config = dict(
    n_kv_head=9,
    activation='tanh_gelu',
    attn_scale=0.177,
    init_std_qkv=0.0361,
    init_std_o=0.0,
    init_std_up=0.0361,
    beta2=0.99,
    lr_head=0.00744,
    warmup_steps=280,
    decay_fraction=1.0,
    seq_len=512,
    train_tokens=140900000,
)
Each number is 500 + 50 x the weight over the matrix's rms, rounded and kept within 0 to 999. Layers, rows and columns count from 0. Numbers have three digits each.

# layer 4 attention key, 288x192, rms 0.0447, rows 194-255, columns 64-127
508460530508553517383541613428579524488482526469430498495445536469384558576488577459555404485543481557516414568482558409556526490599524337586522466500432533546528601392529467491457606550579560
622536620488424407525510482420547505436423601456421415557496487541521514551472537420465573469516518561463521487525491405464471549499452498501476497525482455566543545456489435476484489508476503
423541476481483441474468468492491468453463526483554431528538550480582518413528576475429417436555490531518588471436448487525460454382539604390525456525529517486492425593528522474516408445473597
460428493474472532442442487550586524531511441528524506503510494480495494461505584566479473536525436425415499516568398442521571441476489541512572447578556508495518458582499498492431471510474499
495423532405473500451510512444463464498428624503446531466436478544427462489428548495547503478423496457487529507577440625526540536553535459634465538408510618542548593469496515504422535567466497
508532508497480434510467497421482536563529559485504482535459479582428473478555505446505548508465551509531491489564577519461506485509523495433478436415500516481428535406475482504494466551473532
485468513530590493499532520450503427489533483419444475442465472562483512602476522530455570401455505518528501533490566470498485594472467486509474493401420545440478424522433531440496442479597416
599485469464428577524551597406556589497467560478433535510414408519429554514500405497497539566502535547523408583479525456557491521529431448630535507475405469576512638507474541535430554540524469
483520493475493625472573493485474443538565496551603536480526471455519481427447429433458469549532453516527487450490392473445526535540528537561527464452495477413537545509534425567530561438521507
492546430599422579581466475473446407427405504526519478603515485469540474449515552417448455473484531524531552505447565455508557427490620481362403516547582603453419419493481499442613479522550520
463530444425548450507572611443552427454523486509436463553469509475422489508448442492518524432501526487592475556646491442521425503529425513534534477517486469562501555425544473525449563496574407
489562527535498596569448486578470443538449431507457566572479420449528513427510436532503535493507486581477530412536480645484536431592523675417482435572486418419461468504481499510449468435443503
515431555505500473567449488519493475483432533610557525515520491534459472507474457532420475492514581507475431457534486479493549445507483508498453412527527503475470444542439547496492536529438509
488371541427530561544565513443587512484534446459573471404416496496407462603478556482544502434447472510515415505568509529450494549515479427525408495472498592581563517424540508545573529438523517
463498543498503491579472476512463481476447510499443464531539497508586428482562507498444484545551569543512540407476538477517554540500544538439529452519558485517503403560502454437574475493500475
495497443458551494468436543504520405572537586483464478529479445512506516495490567531444534571465440524509502573427440593466513465519527427415472489469426440496522572511464493480440477542496545
536553468696469453557421469554340429492553484550637419605588444479650504541522494487370503429496608511513520470535486515603503435434561570405502439580634568435531448565571501475482491515465536
597460545449548482488432516489488486529496492467483499512453480541532542516483520506433561453500474497541523518475531456515509516462569453429466516565539466533477479495463517484555419443478560
523572505598543466331482634523527494444514500496540463460491476404482416512547524497526530530423562419549521545501493554507410479490497511532512570495498472499424469495484544493555499519531447
506466467465530513564597516525519406499535469545368432489576468392470448528468531533402500571495523487465417524465523557469472410466465489545539532481617470396481558580599391610424521442507515
460511559540632503477452520530531470534539427440457521435514419505535498490513493616534522501399512430436552419588425534546440464510475453456505483479541518485524562526530529541427536440543568
498581446616476617529470564525490534519542521583514567481576530498521512356456582436544452467535440508505406533508424483496509491590529557475402537585460462493481654477500599494504550527559507
570449551422505578377525556499472472511544529498460509511573481497444431437555483562550571459457533434506493492480558467477554540504520521502429572556428553617496498508512503507530488438535574
472451537470579510498430559606451447471558531443555474483522491563559447410462555528597523530577532375451439471497456441606586517465589533461461454506553528610460565524561552455436617539496579
399371424477520393459459578545503560461625521524407460487520447500515456548558464456476459546557546469531473551511464510462469454532610530474548463508471532436477510561380431576521453405586535
484533588569541551477544577472561524414498432437477522506534537462499513484437525507504601484520480575510554459514455553540432485454535424481511562397494495451526470521474460472586405472540576
479531440507535484521474561490565463535472503515488496411529449488503538524483469496451435486475429487530563501563562515480576503505449474492501523462496535522506535472620483454421526493445519
452532523488490520431551510472431496547578518475555432468548410538458424428400363484508529570493491528494492508448464613546535525527535541623514521496586493518529449521412447545550562423503517
554473396474536510512436549507525578437476486504509477587461520499520569555449512430539544457472502546405499478449532542466460505521656509500550507561503534508549628450512482497525517404480512
513455513504408480518543473574429474461483443574420555502439441452525535531516483526449478548460565524477534411467575517496478530397553454561510511474533463480465573459495556440494465491481513
505564519549452584548539516553474546474511421512455516479544567411453531541536420510459545490569436560518502463456529538422440523464474509514513533505474379523525494439509511506548534541559498
436522558512503547408482497469470517572530554563526493446430470505510558479453437443505520421471577506470490457410525472482494464464506463516480526542443543565487531475471507556538508500492489
530475487518507509564427546463491492547525481508499473574521503557538450574478483540519484493505483519431446497579491474487526479454505482435514491484467503408531433451472558425499515526464508
460480512457528498429502594559477468478504505472468505475557556418435540509450563609534494610422532474597468555488479473504474564584474520570569395494471426422486429445400512492525407486472499
514483489502534539582524565625451482493548496504566477477499566539522509497499491532564436490492533522533569479550541502530479439428465544546498559408497521588500521517467517529502418552554420
556556534567465553482510473481479517467482485451589482531547478553543484507474504521448576570532483427606448498434513485439569527551531509456570507546503526514553499446467502516548547414501501
499577487511469481482402524502585480476496474494513474487445539515506449557494501556441523516538534443498531497457558455442457476470475467497477500583510532441419498481530493410473448457547496
524500514508557487466590512524438499563501536602587560517436481550578564563487497456397497562479422475580400437479479476508490504524511458482555485531529471453482476428444506468468456518462544
531491497525447469434494439412455510522502450509574512534512513498542537517473453477469459472504455486530466517433405531467511440517484517412528515471511515496522416465555525477484480484496532
496524421487523525444476467502509463397444505471571520524463535422524456490510492501544448459521449516498478462523464486519506503568542408509558541492497520526495448480526530506495485482505528
502552497514476550551422387451444556545480499471562506503511527429468600558469512459475539536533431421458477504453432527473542470502451482380550578537561461500560492392588544469443497490429570
601543468403484525500537510494459490544436552588428595498493529509520528511481431519434428570494385489465398463570499517510482462475496519462551531618458490526556488523590486513394519531525455
476503518524508515551557556408497494468436404508550480482574531545558461570461469504513484474459497525558488521496514550464395459480609536545463572515543559474460444568484506438462559517545436
517516513475632503515491572478496553570473564569553551454559576372615539520471515495507485573557470373541515465491427410558489469525435478418579494559474419486598478423538590423502511539523532
500425439440501475529554553595550479430565521523447520549475386536407376525491540539468520494434530559534512466544548559504514473490519500555532518477447505501461499553462409505591533448515526
492447440557555459526608617457495516482578462417504491514614509593445402499438539461440568491504559505467477466464639561471459503463601519477439563502477482589510419530416443500518511498511471
552484563452569450519410468488528455516440432512571516469519541525532595570446509494486466496611462447601531530475386487460467443450482446478572536552523499469579546448483438515466408532544502
551564415495455447513474540546441512504525500481449479467521423579374381569485592571452502510383593614567532468542627519559498497511621564508503529459509465568466454554448361488505537463559547
565493522512491563400535563505532482460488479446552528434508489492545482447517544542490494467471418452496492594498538531480528552531578435536519542526480460507490486611488531477462519435526484
548516516454606456455432485496401418515438480583556495433464528503602555514437378469510414573497403409455501563504520519463452456535457447421564452464456461506548499416581565468417477516498438
481529455479530555545522568460522515466505477467495524442469474531471472431504496539519567533533566531578551499504553530528510491483516551459482531561531522471557514539446498503566528484490479
460444487502523553587468489523544562502484428513466530534566476438519543431475461496563495437589463397534532443548460510371460558424424507528482437560450511517537505428481567552542448466476586
517421521438605491527497468454502508465514515519446502517526458530579487459519496478542544546465574516461524567594477460475528456542482443444497495455577417573498443494538550500600444485532478
477496545512562579533445543481479549550560543395495514526490507467503467451546526510482502518445573466491489428571546476546543487432432471534498464511521510471535552568541530545563509445505392
543524433518516486574530483492485540499526433480440493453534505444419392484472406604495464480495428500496440429500470587459396528368481521517428511520498509487510428479562491466490526499569410
510500570474503417394471466499485532551483537468505497447430507517480509446537429460509502530437483574509550539534520571572594457447486490555547372510537475443550577459542488446435413481505499
495436519457401481518483471516477538534464510562431491490553409456457540544528525506499505524486404476530547447532534494421431486454492563429506504479459480487518398414508494481537472563507492
555449415459444476540571529525500484500508474462548440507500608632457523564464518591489515540548563535506542542455540515573497499441585577522438462475467560507516413474491600490514471551572453
403557505408479489511433499472454475450525526537512489548495423503494544472467532468557486491547441557434511429557466443534520456525384539458545470480465521539453424497520496534479491481506517
514451483556557599413472532410508565422497476529441560476572467494493594490458576434534521465445517441481482546528451455519534508500442445501582474629538428530492535449492414550451521432430522
511516456442439549498410485469533553498446452498483458529529558513490584506491521406461459490509465526474422500584503408420597489476458522423534507540610435437515426411519551461562471458489527
488482547497539432407522541463453533532557582533605553545552503465437631528420606384528563497561564445489516457499531467406591498509468420445416523607561510444503487435519472559500501534516507
# layer 4 attention query, 288x192, rms 0.0452, rows 195-255, columns 64-127
488539513542499542500397469555420505454565489508480561517451503521485469523528512497534511478490541481498492530523399487520443508454526577502527502592463466475483459468573566481484451471515477
504534441627472507546461404409482467564504478589485498489482393465493445545543508557429432545497465535557513584584514486519511515488516450519565498568588521528417527457509564445484498420511563
519461472474504477490506567553555503474464516569483373469479508499517524470550431581491469530454483564474498461516553480514567430569570505537475535511480557555510570582426373480548529485487489
419428590418542565522498587444545591440525445515583586509434589519460498494466470542560538453463488499478534481443483457496529500589538528479474541536472501496591479464519506561474525539525415
504515482430460516531544414448483540522562504568517577514554482568510531515440468468492517495580474515598460543493561517486500448516489543520558492501536481539519471484488502455367541481429519
518490634509575566474573522444478485514526469553479511425512564538482527504488534468574536523491523363584508483454534473434466496475556448552434529514479447519509457421494518545463485545566426
451394542410526462580498478475527643438484510430484449465469511498523446470574430477523565501498436577493465452492453391437514434528502507549491489527403440516462444569494487480566469527498496
503469467445559544538495363545520526421462561448477530439455507517389411544563503553534555554549502449579391564474560430576479479537468488514531418533619574407400526513525439572495520496439553
603561527598473482487504458538426486690521419538546609463563517429510522503486510433539448495485472542507525537434474497494455544477545498508619456497489540525476431359426463491474455529563569
437484623390513503549528564511515534426471548421460401507488556534483497527452450517551517426515517461481466405464477410537559540536550468489466525466528449480476574544535498540474435489484484
529500497509418532561561511420488566481425467544514515505465501525477448642516429501486503495486599502482497582593487441526453457503477453482475573429491507439507455586515410541551463545508529
579530482510439507516439501497515476562437613565462552556535524467462553563465521514531504439488595528474509486538478512548456498390500578465497487586561444468435442494422438483464545543491564
504451527479575545455489465422495517443547504422551465515448518521501540514480524575463531489528481351493442458511509464520456483457551484465533492506523511476468489470487554533464581487527503
488562494595493522507496522595517459567544453532507499493495472517646488480452525456494507570503543431511483540520485497465510542414508557515502487549496502500394434479426503441504544497407528
509491493408461562513526461456468490499501551467444526517465363502511391515490563501483510452563451535495535494642543538497542467492517465516555453570501509534573559511411415452575475473489481
555476495470469457436495494509455515563517586503459509486454522540487518537562484495517551521461547493523476563547491519485474431417561510545592510526505429509462425509494448515431473431457451
545611472573458494445490486457501432668559390649511488523521463423565414489523591515427512519515593518530508510534537548477631522348577452547507500437541565478435526462552450542494524464478525
494518467394499561534530300579619542465471571486564439483483491479591514536403476491455543477504494478530545526460602518554468601463495490526515598544513570511579511556554470462474416558463494
517532517552508462553501477405433465441454554436432465460465455506475521572528513597557546590555441491503457535514442419544601379450476554498582406489479638480459464512424452592455540481591443
509471590465535617571454456493506576526559551534500487396439439502467611588504493549489431456486549578386469483532486507504483548485449414393523480451564527512468543476502484518507570513541419
467532486494535426530355457567548557549500501411471508425496487554479611613519582464494517414471483471577445541528510510457515524515447513524529434445534510533556551402533398507530499570426460
534474443599466501553511413442530635477517478415515441444531448416539596444497473479548505501457494544538555535407529504521507556486522469507456504473432533506450472455479501659508452528537500
516549492541516546491431453513497612518449552477513426473458531559642433494438529465492475472496476446438518457382452581565473521576509463594395616434487457498484451524548581516530561462425495
469496476458510603549583409561553523552548482463525496401496561509517526478501566521466491510518453485476480542481586563492496479515572417533481526568542568513504474534492454547535532571526415
525605504562583560530472465509503413497601481500574494512512533374567551502483565540499508492502641436491387503474473438480426480462521530495513507546521633505518517525491515529468446516543496
514581521532473596431554512436449567487444545516540477500552486511503478542446481548477414506533455456493477440512447502451476484519403460584592508506535501552457529427457491584500417448446390
511495487528552523483571593410467503527610541440560617453507437543559480521520517429540454462423383451510447573530517534569528507505556466571487439461525582422442459480488470483513509459492497
563485514498519538444606497527613525408533488519388496565531519440483560421586464486518473504549512511468522474479469405539471485459531432531517484423592465448417607544486566593501546479480522
496518565457446476525491492528464499496478473516464508528379499479522440454506544549520523469596553520479533517495507488455535482453507485461533532509485409511548565440571559515439521534606438
627409465489557450413564502485509441491562529507530432555532480484453470502520506468606437557482496562451471481482542475488512503556544541562501393530475582437503572558487459413549477481523522
505560501494542546507521444463500543535517497505533526480495546543509501446466498535557572480484449490392472486495441547448459498436568476576489447523498486540471439532508527442517478442491543
570527448445486507468519414539504533509545459507550605532479472449424553554533396579490532510543460452540557529476452473502457514567446539469485418521498478558511458477541502501469571472507462
499484462485531529537528582528468539507562513508536495542467513498549540540551503445530457451461614526547472518557555458490532490516525550472528518488539512499461462463443506493515483502501532
526483502469516501467538563492535453508554532504545513416551472515460484472559537410507477497471500459431500486542549505506486453491532520548519500475484463577445573504432460514483475516456478
509542501473507549529500498476502437546508493466522505537449524517442508513485524582468538525505490472496553508449594445538536411576473514513516510527459537486498581481526495467491434433570477
558514517487469488513499555498463465472492462465489467450522499474523511497522563547534510511446470517462513570469540463556561476467508492445497508516542463497488566556393540531478542492537447
453502443499477516497481503513515459508471498442553512468434508474467425473403419516552482506465474474488517495484509473490514561524432376499431546449499497492523494471517509519469468439468448
498450545542581529492508534484546476487479454407594556491412503476489604533441425522497516527459443427501527485442507501532525471521544417499420487562511510521478576520434549520477512584499476
509459487509451547510473489406518462463423523545561474540519476501417437471436534540473465596499474510492474493454473436453496535558517488509494519513421494474548538536595486469517492461464484
498484476473485566534536481469440411431500523471488571507519486410500529537550480602499469553520403492471567383445532511498467548492534528415469536646440422463535542485505550449480464568542517
467453455542488544531489497442584518462461536365469513486524457416450507511445438523550564522554482487470549470466522489490472469508430494517473515543466523525558563420564473465516497474480489
576519565521463539474488546579440515488528447540387508430432508481623533465545501493446363537466486523535480401561431476520491483492481486451512457476589478529518511548506488517502462541557585
412453532475574457521565532427493444404515576464504558545501452383511542530504577545478529535527391474549599472365570457481484518477533576483424573547419419512498561386472504541492539525521545
518455481498545494532472439540530549494506502548496466457547493535572473497527550444507546419491506526496513571535439543553587477501454516561535454463506569506460407520514418525514536473459515
527613544594386449541500476555450585510609426627468458548424467508539476510589530441505505469520536517519422475651510499503574545464518477461525452425578513550466380453524492535516580554428595
427472468470426468478521512446563469418498517408474527403529476404471541520544459557496548500460450499515557514392577421525398443502505499575456485483443417547692513412512444464497407506636489
583556519571503453555497450582502547546506503508533529472501489631554491524510436380499562475463543549586455480565436527503643538450505429521624486465534538549401408518547444583559526430432520
547474402534475442467480436489468548494535393493528457482548447633587464479453523428451497572441516565511411414584524617528518491427535482545568456402552598508429422526475449492603532511403590
403567447515514481526517492422510466496469473550515514480527485459515574489498497540505431501546526511530520522425512393498473445524459537487452484537507429448626515500474520465429466547559463
528505490486464473532514572493458508457517483501506442515485498478551497484449539478474485464458558540549488502500539522483617480434570418561539532476544506551469418582490533548564501503439506
482439478527506491420480537479556587469499507441525473571575472465494556496528465562433514531426498491400485549480595468458428453509522603551381475496512562477415520453483512584520422530482526
498427499535545473518515454376526460519571481507541541506524424505522390465430507520446522544506448465467506526449448562537466440484511531542522519483498477485508514507419541392452391497499482
476504512486486453501527483376514448557557475565516517458497530571479453488513555439460491550468477525510548492512524566502521463498487516532526607499440507553552489520489526486560473421514465
473608535426448485472489458519559535536505568563455413445482488518582599510561499395486492418495450520537496448491524507544517564487501465577532452429450385578533532434511510581562498561577509
449503527469501591487547596416589396476484476409467530474534529420465402482477562570494474472522461547440586468438406548430441553561474525427449553523536494502530584444423531426515453549526487
529472542532429465465467511548476450538505489552480487489501492467469491593477453557539489512516463463605491446516471437588530498477462564505449522574452449338599578426517563585508493569531481
484600535478479553547413470594490605629504455589421508529551552499531478477498388530524487394515508568498436523473450458453525460467452427551616486497525594493501460532485467619448553508447594
476452457497522552490550502456548415454543474546528442514552409424574461547470512508482447589489531432522483510496571428545497474535483504458433500583439397512486618414528580424514530469541484
512503492464558471423568485412532397388478493339572476477484457516449504593506473580565605511475512492495532474471573496509468469511468512502385546575476464490522512487449498531575451458483467
512483500413447425441480474429423465493509463462496483492523432378522503492440516533524473564576466456453503581473532435552470423484492540413447475495475471453547600434531606457525475518544514
496502479439506523527468460435514427367497518458511527507513601422566515504513447588526589603496502490444592442515580378487457461519591516470367568449516471513516495494541464487527506456506506
# layer 4 attention value, 288x192, rms 0.0366, rows 192-237, columns 64-127
422496490516454555518483400483503535401386557468488503466456565566461359494443459512511538547624441484491426576458530505486474480550572592455480448557575581440455508552550529539490444513508467
536470505540537391438425513424510499547538498549514461542476402425494422515511440473519513548450542505415555532488562529540587654435421469471447538493449468560522570485575550523516483474572473
361482467538522447565593482584470709625615436535496461511568421441530527471564481549503401414498504479540518443522433505464549469444468489454533446499547557454482563505488465582544499503465530
484412536524456559404462480550430530658545433472526479405512495482418543533523511554498432514544524413523537460499456440504530510514559540521469526492547470405587568511530426548441554438504512
470522543557511596530438609529493515478588477538465539478547470389568571514525562494480519548584542482573497580469390432560556492503477472415508484534543570460526397509489437499487343561544487
544545432498534618506476429499562497396492488470486380513469568427441490468507510521518595383438476468533481515422526510454539530551421445417599461444512512520582530631515413433560509513446481
439590453530430415445515521525548499552503449411537475437540481576523453480485515596499528510494533436497453487625476450555486475523567475542585516548612462594482557592475521444510454595509444
445537501506579549566499521461498417409385440582432426534453484434606467576486478447445473429550477467458486632404421456564461454540577472482573586602526508555407468533476499417436376472506470
537578572566516594549526449611532502495444604498508485487498515483589479439517457441481517590401484478437426467569431412484396433602499491503427541592464537561501532541555486461567551515436508
431456530491386528492463453645478453451405416433553513491451460456484569436462560476507512558450430610480625497520432496524485448500460509503419501566437464461452407505413505571496516505534529
453451478568502437498551538565491564386523555397463611476480445464487479555601591466539511479493548376547596485516470501417473475427614421508584462526468386458641470449449409476480423477523475
461559497423508417592525397491477430595482463529561583422519532480563508540501491547502489524441484518536446501469492466573558451568481546485380539509495585432520456538508463565560486504488519
551489529471541476549583493509507510499490481448492458445403548488434494434485494538554497484475534482490385432448520503476522526503525525543517424442476475466481534441595538450539563496516577
541510535423554468481538505512522602467557480482556447568478543593557517545488465451469466520520509483500404557607491460449530493662487534523543468570415607420496553534465544635462544453513483
509549489461529438498466422474505487479489543468470439560541516519463486512491566546471525518399466443551545576618560603555546418574513433595560454612470478450545424537527496507477409456605529
529513521472560561621507438531447533539524516400519579507587508535499487469455504512617555528501517475408580544476515488428517544466464590550443592637547441444549588473570469400502557553468549
482481506552484473524513494450523392493597563615456507441465432555436454489556434588490456505626428534466452569539561456578538487546572529590454447499402491389504462541607514456508394597426466
521503450442559496430466390560434580446503496534544545499445461470459459451456494476472513536511558497598432456453459520561465611468486488484500483477501456435458410468463518460444520449501521
495562472482437546532533556530599524357559500506493498518579451512500548487459494527411591438492573572451504548414530524474525479408461545501524453482537523411534597566504454609515476416456435
482442554509552633490480577477500561475571569512529531485479503497503475531586450540425526554447475502483460443555511539565503437426573465558509459448509506536495574518458528444590462468502355
585518331532531489455463606512536445527472536542520531562522468429516551488485483494525454482464476516401499471617454548554442483550536580552486555552498573481545546504430475505453557460567455
518510483518436528467460505551601488480518520509500557424519508589413534521402492563544498497413523488505515556495484475550514502508432524583472518546457515477460522516450470555516601406464531
516497571510481378491488537562425636545607601451508419515491538465471608564503523515485503501371560445561414425517474417547489522557515508404489568470555520453437513493468579518453531582501472
492529405531492509480512493536554587538452524460528484550562569509501531560509655637505524495461405507557460571501491438413477427435538488476503503494515468561440413596460461480488520531431512
582574541379541562506590524514512505451468572530526445410427531516415513490423486449503440495481481520561560608618533572324517514471559509477477572497539602526484460424440511526513608501622535
529530492452462530559455508499600514507540540469466601504455560458379568515428509534510583491420409494501510519439551475444527453568536580464491470383568501530488475475439473419421482504362456
543450454519584439533505554580423470459392516499462447486459443520451460475505482456404539550507477432484415403465495548406503590388545501548463438564556523442486455516457494633381456524525528
497482550547484536466438540503535430546509525547392547457562525605463480520540432598493480509554522465475437551604515418458510532499523574358533450548551439448470562441576572493482543513458565
456488505585512434457468480485558526452459512552469505602490513524534509559454510453433554527405436505505513595483485481540573522388517521514519448515507504465595475476430410521403450589393476
468475501420504428470508499519561450646502482513511543486382457413524536473485533563555521519532464518433466515469541539511492556498500483456522440468424560578486598521486533502546530468593525
498479535465631505495466531461635441549490440520526504454598419569522537538587524505507475590556579417559490505601486481436410473504454465425503465534463410491466454555543502484461554556510550
460509509486508511536457472397498598566538522529435559483565474592530490502548475561546467503468531499439420563482471575495543560439538468521556500475474612510517536417443460571512433521557506
479408493460463550422397482508443491526556507542519408490573426558425573519543454491562415488507488563501564499535577594519430432458549492554477529523480545414543420449541468507530495473504525
546611484477522513557512502569457476482526541432483447551485425482464481480495437501511468465502456563507507523475477431493528479473562513569465485536534513529561497499497443491428601615532551
478511522467492497507586537525457555565520499465561498493465507486447496490509464459477444512475571452517451463540438530495514504491575414563446511556483521520489481436522486600454611513535490
433536441415514453491382464581456535474538492484463409519534548443518482457531488429382553479562517438600491517468467513473471457517425499477455519492548522486495494542559493561453513445480426
499478540490435469457529481522484575500497449524551627514490515495474515526394429467470525576594485427530493467394427568441540502518538532434515469512454539443488454470563471532485505464407481
528514515511462597555442593487480487521490474424526522484543444567410553536569421516637533571554493457530492457549474479565529427526450490468550482455433545512520480475483469541624466584535532
595482576458503429510475437494488586471438561478533403448543530472508561619581513468467558430490448554495574485491603467507487524506460568475540481473475529517529525506574471503429495533515502
496519529569406490445447425461528524476505473478521507514564566568449558467530546501489555448436505481511472449554451485489424602542400527558461551477432509471498505488494465518508540450490512
485421441463463466431416539528538554590384422479510474442577434422632517591506475537463573517518444561539578442379449527473503468492534502519541479532456467482485429370467494476466548501557495
473502542479649522489454516466470536475488393572482454449430451531485490358426537577498512469520528520527439476478494441454525517458521331511494499558513558474388537476571457554588469567494458
453524542584536423502506515545518462556450520535446580497512525500514446613534515552490554473489557511530565529490452447410487443492464411531543533510376545485481467474451438548507450491567490
471497463442466492603491439591445482461563478542575475474443438529520567472468525485429384521501596490529495583495460483590487482560494527491477449525552537587524384578467457500533534507418460
561439517490526441483480468535506434648563516465560476566465529416455563492534511468452477480517461401405439545514569429569479523488494476483461522488511517550489634514504580551497450460529488
479495426470504530569543532418625568405564500594483456532463476437473490525557412474523516481544447482511493495430446497468610598443583538419485552434478466467560399490419480555410443552490556
# layer 4 attention output (transposed), 288x192, rms 0.0263, rows 192-236, columns 64-127
487490434462608576471461433600435532619520421527448611430499492558523501535565437559503492530509535370477455512560480424461458513460484479539486456432497585599547396594486447547398511477597485
586607514471414587554465563453548466461487573415503509457427471551536473471540495481466491506509378525584589463508509559463484479620522568509500392496494440534578431471539507448513540526396444
620476456539505507453491571391576394437467548433534479531433370511505456522405596429514565518551406572493585536450538540532507538583493490514504417560487501464506545473392487475461438563533460
554567503506500508534453504455524401521384574511529553532511499551599456602525452541502470525449515450558468465459421492557540496617499494477494474526585553537497548495460617480468554547506491
475442443422607523448509506428464417560384514463598523488502493448501358504493535561498499442451415430477496542461646462504464596550563552512440518530538386479556531554545538458516634423642453
485367455521587420556583577554469469601622504509401538544508528504606489614560492532485487508476610384451480545637440485513435513299522531575537534528461506460363467523402587532442511451562394
605504538467559551528487517591525547350482436546478516561598564551512471444454456494563422478560553503423554522401395517476531555511503520481523422507502535471502432357487548465495500520482484
516444383485430431488612528562535598571566542438463528540620528557453504398438613607429421518526435528565565519584573378501521560504448548626503584445474464367548433430504459531563520443520623
465496402466608520483503528469495553381595505437329567488496456476419473540584462552510525484443408493450461452560532478459413600443475547493461460396559508479468397516546584579493539431496547
415498424479463510452506534575565426518508529423403492498558477546451426579587423457575515438589455621616551572491446575561600495432511557349572453568503490491534622363512451470532554406517540
427608534546415484501406406523485444516474492453600532569524640574528542525505383526579505529408402513513480497568503580549478575527406416518563444475515493523359553484496561496560571460397498
550482544479458489426574557522502562506464478638482443556411499544551519424526510598428529410551427399463570504462476466514550556523491495483561484556672525552551501504409611399493431562615508
398573517569589469526430546499505457444503447607559536482477483460479517536538476406498603457460499396521556498445498550540469477445453465488467516504470424484554473570434496562484540581521428
586493496507424423569510548541495521544403523450563528511497494484491571589535489472563524548468471500494544392472364392461461455458521523461519550480605503533556463415532533426501524586525449
452518558558510538387397544529434479561490462487494564459487496536517484537473535425427466408486467572467512570447487522512443495348484546497487567451480526526499442516497547489372507593532443
556484464516266448507456666450554527397535543573510462486514502485496495474611439456398523460626541489502574592532477520517544501520541560397545484383553515524554551474448594553566518462545428
560446516484511458401539392482497495546420512472574460380628503498670510526506502466468487475368502492472494444502531602554521497400363500571461504397591518549526567573489563617486507473544452
593509521463485481590484635475445566505397479545481463601531469368530541624666576477412496485367468452452471425548491460500474423448473544431559622654446485497515487489514457566480541580583440
455388531510559419423500594506399343622562597425522544481455655496558578519549645456561432509405504479523483534551513404503479578454502406544541517533518469490413581505488543478455519457520502
535561500433515538543429472444445447542470493466505481447564462509461512469466476514547516500581494434536450509509414514472501535557430554525506546630562531575477442448616540517504495560510476
376510577454476596498471420509459510453465521452571429408566458539398486598559542489445526447359547463424455464429561565502568507460424521473456487502517463526428422565549528423484458541476439
523581541478529415537498528496559466628401499464444387522614561500518483544488478451456506594531657558588373423578592590444471511519542563446498609376508438569505518491537468488563478554400481
452549454501495440529523556498493402561447455475552511499562448510532486541506544432566558514596552472457547524517492587433487542415513485496553465553505489543546516395486448477592485455484433
501476516507466469570501602488507435506496621492451453434544515503501505492398443526494516536550543504548481543530555449432471426506482536572570522442541546431433653447598491544475500502562490
452536456536348507593435515552535501565593395576404433462534384458486457513518621502463515485551588492470512578479521510468584533537492451458520468534462486457471524436527511511505540509406548
459453525578593455547390501451451442620589505538566454412564416495554371533448466406548474471562520524485525501557455549589506560425557432441556632570452512452538560539450488557524564610558494
530520638404488442464429455510527533491539459499525555437453378416490485585490537535483504567474543502561497486457575475541469487489609459449528590480438500521507533549587483556488538402509511
549496536457649528504526408485473542400413463433445486476554482481435478577468518520536510463418433479388531479437468665587507458544533340529380353467481496607500476547533508515447494442478446
491494563524483538499500531459550469627530549472472462527480467467496539449508585592470526486574473519547576525438447578478455469465478461585498480504538477442492498605506509538504459547557566
526536568423514600557530524578453520379396457433521489463589487527451435485460438456476538537447535437532518382606454487511394499532549545542402588606599457615479513467644475403450521540395486
561549468476571536546508451537498573511577542546468478493457520548539600497542502514571578512474428483407503463468474484529495514536415502527548495362515525549538485387477396494536408534325494
474498487440555500523481538553484409384509508317496525459470558405473491487498529495471525553462549407475506435524432464487480497557494542474474515535544502451510473484586495431466520461468566
545506525527394550511580543622503500542477442580460477574433561503472501407515546474528450449547489494547484460418438421469531615553458502418568473521560446526415507545551463572381526482425484
545544588406546563505518511557454501408496433524468492413387455453508485566505552514507517527542499560507477548559478547529499476483496518454553506519487410506536536446544536444442456487451558
553526527552482465489466503517505468499525495488506529472432528551532478411519569494492452535535426500497493487507458545499540559504465484453599486505477519446468537509529523477452491494476535
465514472507527553546494540465488408463492465451564483439553508466534509543436548510472550557458538451496589427518552517544484447512553408528458452495490470544549464448458512484589493531539527
485531412512585539499478528410502426412470476410469440459544472503560460544534507504483579491444443455471522468485575555527437420405497482562460431380511539564572485509394499422580491580552465
551548479499430465460542538477474582538542481470425585505523463479504443514540449494475476476503571496462509498506497526475535534524530548556502569533435473470542490486524474390481472452463527
416447433472475516501469477461586530503545577516468507553548565558529484387569516466487509488428506444500466469497453495502494546369483540535452583482490510550512377518480507508524553521543484
445457455507588463558521470414481512501562591535514524520536565500546505496508445579455521507445492449521558543481480447453488435479524525533422494483550553528521422543424539466593467490600522
487576496521500546552518496507477464481528477498563445495416497576472429430497502348506564485552465566494514466520466628519518499486489412535641455463538556475496523495536413507502533536429414
502591490494485490440478556415538476460503525389550498444505446450521482603440450485508560480464384427438536487553565634518435406516593456471426489497491486491504566422499472426611481530505555
536473565502572472492508548576470478534477516493457548538417523494481444525500526510581426482498487554408548492542531497526490497563526481506493511556473459451490568517526539449476482474432561
476593564583534497491524523397416460489484536398564547458444503543566497533453523545521547491442493514452533459505585575489502448579607426535496490523493466402467632456489488453575455448519500
513450516492463561479539504495455569477532515535413626446513458429519519553569453478552450542560536533418472555504494601448489477450538517465514499481534547414588425469457471438556494517491513